config.yaml
num_key_value_heads: 6
positions: "learned"
bias: "all"
parallel_block: false
init_std_o: 0.023
warmup_steps: 200
schedule: "wsd"
decay_shape: "linear"
batch_tokens: 65536
Each number is 128 + 32 x the weight over the matrix's rms, rounded and kept within 0 to 255. Layers, rows and columns count from 0. Numbers have three digits each.

# q: layer 2 attention query, 384x192, rms 0.152, rows 137-168, columns 0-95
# k: layer 2 attention key, 384x192, rms 0.136, rows 137-168, columns 0-95
q137:126142079135164114098137176177159131105155158085137173158171122132040076171091111150128138167104100066120113191107173114122135151149143117130063148165142141120137086080085169133113155149058173136164116140134099141133136119100160129110124116115131193081085122144064109135111141124101148137
k137:106100123132114139120118211117174085111110116098109165162129169148150141103168186162112157143154135101103106157090062152108140104155103091133133081136079145088102094073161151132142130136164099118127170087129129085155093164129138174132117177132085095157119146090119131156192103129070164098
q138:127073114140087147130087081188133068113176220073139133087121101093167140177148098095130136160152172120115100124189180112074136166126119156099148159143088157156128117121135163162188140108162101046083147151114157135136130113140107113098165159143154110083043141109060134128092131113116104144
k138:126135098103094116142104181161138089098119101115080148136133151126124114153127156152121148072130131131127142162130060156168126166110131112121096123140108116076081116132122218131137135116132062121151165098121112075134082133137116125134087161079062146132139151142136122090121153081104126116
q139:111147066123109107071119114093198156089131115122152158115076127112129114137170150110162131141128121070153163149114083139148157126155135100153104092157091098138137054095080149086099161168103195119141103145096156098070117162160102149098093148081165141129109072184084181170114102142113189094
k139:134151173161098172083122191071075177165191121118139168144114149128098100093130117110117168160155131206130084123095135099100099124152128160116178143099105113190126131071180089204137133176140146118129115089138127183098119164134137096092148136127089101126072071107154091169124157146161137121
q140:172165169098159087115155164055159198152101029160143140172117105173088101059110167191172114112155059176166214127067091159157156131113152102080113123138171119177101105125109124145094080153092148172135119118176102117157170107112128175190046122151077171143156110140150049146091097125083173101
k140:102133134169098138127113111153200173148088094126121092134122107152167102127139104107148084191095139088083115084099211106106098112140117127136132119115123148153170145132168085071097091159156206173139141128114147116164148092137133114125159113134186054113140133077166154239076141133185155119
q141:199186200165124150165124169053095161164107032186082084125037119179186148090150149150145121084158124204137210073103135133166106147114153112130186094176196112149104165166172089116096047109133121145184140188154130104159072082107087144171076124103120134118148165117166122137096119120123116108
k141:126168136146123103158147068114094135133105118164156089130134107138155129148117063095128076148106154094143139062132197104090105148146105138141154153112193145133209149173134019107146105146108175165120062144123182165157184079114153157147144102160191144129139118093128156186105128156158111133
q142:107072198100159168156118154074147185176097087137127131193121153115102099053075160166076154102176100147109145140063181151140079126158068097192126121075185100067100174106173123087085041117052159129188138087115129160104126157128163149130129100154108192143173129110193118126149141171094156113
k142:119103191148134132082171098110185153138130147174125103150130111171172144109182100086126071148132102077143103082166105098088075147123104153114158110177110141133166166054140014128153141131122175185124092149139134106155164111099129098105129134146165112158119118129100121169158132145147144132
q143:152081143121171151061152125141214099134118097136098151129095150105127096097134116160111140118125122095162141146145127120128160145098158112187200127170164111114127086139127240096163163148145132118103140185099103119176140140124166114163110154168176181103099042101174099130140120125194124126
k143:136104157134087113168134098190119142131173098133141073155092143099166059141135048146143101122127085151156085163115085089136116165120078159112110196176095167149120143073168133130131175166158116093139113103079104122140069090161146143032113119096129033113120152116096081121069131102144145110
q144:157134151061116130114134116185066129148106125145134121073150119138139101091153114190129062186095172120110109134071127156154135149109115171114093125064100160147118163140100062158116138128089105129056036082122148138133107143113110109146135167148079113157116089172139127131144091130178117121
k144:161110124099158108120149121133125169199196132135188075168100106145099119115141109116164106134150126139144165102157161082177142086139158150170108128131131100094126154173168122064129097097145162079165092134133098133106136127123147116129135118153141144155092146106104126158087146156137104144
q145:205150196130143123128155136108109169144116159107097096142096120146100064090122076155068103164126150175159162097113092122127081124126147159114130120156129139118104142114174123160119133069057164129091167144200122142167145122144150134124133105139130146157112083133158075135093135099142186095
k145:149166137145165111108146091106138126136112126174179096119144116108126143121134100084134076158115126116133131092149177081137102115181107123163136137103179134119164158143161045106137117132118199140121088134121154162134169092144151140145151088183200127129128141117128126152102131177160081161
q146:144160107146180112179096129104078087104162124057107149104090127155141146149169155111128115113084161115113122063111114069105127151100177152102124115148106124099151119153104112119140205132122121081174133142162176115110070082141090138129150144084148109128090124129060143140119109167156097129
k146:178171099126108140111168118100061095101170161134167173106186159194167131112110113136124146078164151164138097083116146127107110086155096090149157150045249084113137182180145093156143127129103167128092103094162149183156153134113135233167167097131125167168082103149144140122110101180105076166
q147:153149126105161165202170128100097082158069106176056104080050099182185107139201212111135104107125124176083129084148179184152108132062196183163125121139155167094127200106150113143147072164098118138175157113141094133110061137154106086116053216167141138140124143102119132092107144142124081138
k147:149100104123100110163183083102128201199125127161150137139176143093137118148096056164178095128144181102123154118108131087111161153079126165221198175091178075166104129158169097112159146141119140204067074122069185144096131072127110136097184061165214107140226073167170112095132110168099115179
q148:140138157095098105044129080151147150092129135078137103102132154116147129108139096135106083131133147114121142132109120184162162132158136093141113123131074137164116107122143139142131147118104164090081111081137125150095124168160120082139128112147082060132125097123152141151123114132145160105
k148:155140135122157096098125125099088142165174122148149076157127153113104121122125101108128123132140087148151126088168164116160111108148137152129124138095152096134134149122152097115127145145128183097139087133132118168114182138129133139099162115140152139149103136166125093158115149169177092156
q149:156111164097118104085129106099157175098127137098113120120132146127083105106145147131097092153152152138115159070143087177120115099163134124116118143136097116108113125079153140120114151109091157084075145085174124115098129155197101125129132099116109113177111104102122115150119122150113181106
k149:144117156153124109106131103118110162154155109166129066135112132147134101154135056098141091112116100142153110103135166096152085139168129149161128155110172123121149162138158065116133153137117184149117094115116133165107136095140151119107150109126156103114135122167141111131098157157202080152
q150:098140098109169133101120124145149151082137135077093117122147131156076119131133116152109104129105148132100134108127116159140112128145117108111086135145087091111148087043123137112110172122131165143076102076161101152106177157137142124133161127119139146156116112141087134175144124165131184117
k150:152091156139111117090123168096113168138151121166146116126110167148111103162118114103120121131140106116140136088126131117168118128163141170163146142105159134140108139155165080101109119093108191162121123111144116126108138110139115133128139130136115096150102144147156107121102162152143075139
q151:071142182142148105102148135110144145126127194012093132157203090048058163157110104152103119178111154105165093164184016061099174097156118094092105160127094099151136071069129185196089246144095168214061075105128068158149176180127195077110172053068134163073088093170107144108141170123171143104
k151:169103130111121173083113123161147112083137191105185148100105164120133114092105177121114142129107050159116144139043097172211174129161092147133088106107100093115093091154126186088161155077133084038153191081141083079139096138136132159079141198119126084186094095086059140144168118079065125088
q152:136090073160070190148113164160173053102205134134105141115141144137129186147140080119130175116146114083158090155186137075104133200112130164112141177202100153137126092135130133097169189110149130124129153181129167084171133149139065134150130162127172107090114117121118118107117157106147082152
k152:101140132105136104164094148213098083092094116117108140164134137123148134173141146144126150088086139131125119151099088164117140115146122057090119130145106132124122081127120205130154166081167076093070166128113096129105069119104135150137094161089077113096115155133112117083170120123118122118
q153:116130129134068151183113129100153162180112140130192114143145145119169124105065138126096116116152086150166102115159156147094130121074092134155180106144143158118122148196151166137112085148105112104140137105127160129115099127123177170152123164190160141103132132135184126107148159095162132143
k153:118152090130120128148122066122153135113114166108144172116100121104154135114124148125107165174092125152113076204120120103087118139077139116125112106125070144160156160103082149123091135108102097167102169174069154100088127149111155110103092149109150151120148134125160160134134136099132175158
q154:141077110143116178170102143161127128207139163172140143128162110142114127120150124101127149132186143141166135128134120109082100135109117192099167134118125168092120156153163139131142089139116115088137148164122116108133102104125112136101109149123151157133093129134115097111122161105130116150
k154:124121120130092138150114144180149116114132138095096153113144129129134117168143157171133137108125132137114119162120091129134142152067139120142103124153097138099099126114120201131142128119144067143141166140108134082119087127123127115136074146095100110119150124134142143110147119078095157097
q155:126119139066139161143136117139162113108080080157115157107063162132164105096121172149169149146129133131129192127122111160161182143124130118160140101091133145152136123133095141086133091097144120167094085142115157094102135160153118187172125138143134155147148111166149111157158062141142130113
k155:140108169133096119130123107148107191166175110166149070150084119153117068142135068124143101153127169151162141125121142117122073121139120139103135156142146129154135142109150080105106136138129152144129093093112102138134129093150128081112134116128120116100097111106105095122082164149178135130
q156:136115148117110141155151177084192128144133129172191171132108053073104116152166207123140179168126148123133148131127114110094126126102126114100163152107155093109128147150097154114110068140145113121140138156123178079126120065137097189088093119107125202132124106148079115117113122114064143139
k156:111110121146064156173104158187166158116113113094063137132120128155123103141151111149145115100136141154143096159085110124109113148099118143123089133176086171108125112107132157158130149158136080145148173105117111066127043153125149098125091177088082094109141123115122139121124147073105186070
q157:180123144171083153087106135094080157098113094125113112155096130096137145052133091144127135082132132151076174145088135196160069156151092100105103057132097118188135142110153118144110056050151137098178141130149084140106103119148105132181044056146133104169146144162107101157120088132087169110
k157:121154135122178097106164103059130145082181085140061078185136180117082091135189151076115112125149151107187063063171119097112085174160129177054102177194135181189123117123210104061158053114119151081112108177107086126135200110111098137119160153129137160154093108149105157129118158089164116118
q158:151135125195087063074158110135153060146195157150165121118086133068142133149149128117173154108081136160095122170118114124169167179099076125099106172069154057212098179163154098161100107183157093099154058115096147124175102110095125155126112087181153121194125118073186181113171032159129105109
k158:082130142120171116137132130150146195091159077113070069175090118118148123101113041119182105158104081115144069132213151174161146140211112132087117172098071140170156116123111172129150137156135147094180107175128064070148109134169180128060101147070117016135136153149091140164117160060227119102
q159:167098121120146131098160158155032154156070124177105114119101126191147071083144085127124110166131149181161171106093152076177107158101122203159132076053121183109071198123111079155089135107103104138078128142103145140155119134101163121142121213128135137153108118130203093128086144119165138117
k159:122115138173113115116144110121122156187119067180208062126091066104099072132104084067144099152182130100157174103153094058148119101132167144161142159209154113146136137170173132119145065103145202137192104131113126146115133085159078098166117067212199130109112154070120102121062139144094116134
q160:080113111161076161187107161111139088143103153126158127096116130114119154074098090119135193092103126105182067119137158056123078150081117151125155121151118165106135142134087162137183139122157073106136159126138154143112181095105118173147170118118177142117139115154130098094184153094125109145
k160:122155082104113158151116111182153103074088156127110193111105112143135144159121169144140132122129162123087137163076078131093108108082124069098123140129108142116152126118121168135093082093130107143123192132108123111124089111089102136149055140123098147092122165098132157114104128122084186122
q161:132148163119085115091160118188130124139163166119143122150201157124123151131138062108116116193168089121183116131154089151116161158180100161066068201133077140201115119149152104185095165117139174137090139116132117121165106155156136098075065115146108067123078144142170100096066156066105138128
k161:105130116126167115117071169163151106113088123092098159143151115066116155132122184142157173124094109123120143159168123186167154109101153087119110088146051088107098076122094232118166142112161098066132187144102095099093093154125102120136108164128115101131167124129124140102191110105121123110
q162:113112094120082131122103094153138077076177133112133167080155209100127186154135111123149124144117141114102135138138084164119176126139102102109109141063097133170148134138115097082176154112193148121110060099088157108093131197136100119140137117121126085175136129129128192138163072125142112145
k162:113120186099185119085080163132059178133176172125121094121138144132090118125121116121121126091116131178157138117183162144197111131153133145106143161110112075156123151102144147119136180092119123059129125118140047193130133155136131094115120152114067106128073114171075088118143153135194076135
q163:131188137137161128122125147141157132091155142021107113127101087115118145147127185130176150090078122038094092104126031139136089114123133137104207125140133128122187135118102119136119206137096077190080113097196165115129143149162103171168122086115147161083104121150137175120189100129115138098
k163:118060132087031194182137112127132209125100125151128159111096157197161071115152083152140125121152135185082096069017105122076139155142146146162167144048146107189142144184156153116107132119124158249157069055145063122111142071108170150081135141088107166114177135065153110117078157093084139169
q164:121148132125115097150177118162098108140158183142148082110190094100094140156188155128138143192107094102095076138158168139104103100135079150090125178124170112131137136123133078174119140141179124126096148114128153066188141118128093126095150128133119124104152114122090171083158162151084126156
k164:097104103119120159188127162146165145109092131104083192130140103088118161142133154150133189099128140131134143149097118143129176159122165132140097097155077121123109075159077207137143115108104073139134140130143110085097088159123115096121086144113099158103207145120153137085159108093086141131
q165:162129139131133135100116159105170193135171166091154120115130149137000095107108083200122090145091086128154146125101161139111091140057099140122136155136155134148099159091116119143120120174068164084128120116144118104139142140078132131134089153117123155159095095120106117121138165157073146122
k165:078135111144106142147097139174198109120096143116100198120122112156207155150158108157150128156094145088065096114123162056108097123195149146199108150107078176073187192114166113071153091129141176172158107068074164136128103135145184170099074146136125060140197153076187163183151132069143125058
q166:066119157135140132136111130099102103063077061112118145081112173121130169116102108151161110106089116178113150109137115120150146161120115062153139125077140132175141168142098134094133143092179172153150104083083121140091158160125144160157149144115103091098162169119146151141122115133127104152
k166:128143157114138132098094123113092162152136144162159121116140146144126099120124086114117134119149149136144158073148152126150090112152114126101163160138210088152147148149162075146130140117127168088137124113146125180181192130109096117156161124183154157151083118125086092140127150183135110135
q167:149166126063166134162126139115103158197092111125202129144108102184115089088112225143136144146134059140069152103069144164162123103088206117130111132120155153122100053076052113107132074162082094151100138073185122127155195112139073163237155133169102180094204094121137081090163105132068142090
k167:106080093181045159176190165137226205159059093204120102116128145206082096151116153086123083168118196083110124131002159111059105125153158098149153104094165138149144169156132078091090082105113203255128126122157152113104136100108128098144135111127167161093132162087161142204044123139095168219
q168:103101116172034161101100096138135129159130151170142057060092131151186187075165100111101145118142170103146099110101107099141091136124099165183191072097127127088178155096141115103138181094121107124138133066121147180055124144181088082134168126057159088144131092129175163121143203168172163107
k168:178146074138096154112117155126052161141125127131140111113136116110061084155093112078166126036170060190171122054136104099123162148056162144101154192104125060145080147147166141207177118122139125086245147163187082144053092157071110090151090153148112201142106161157135119078143134120078128173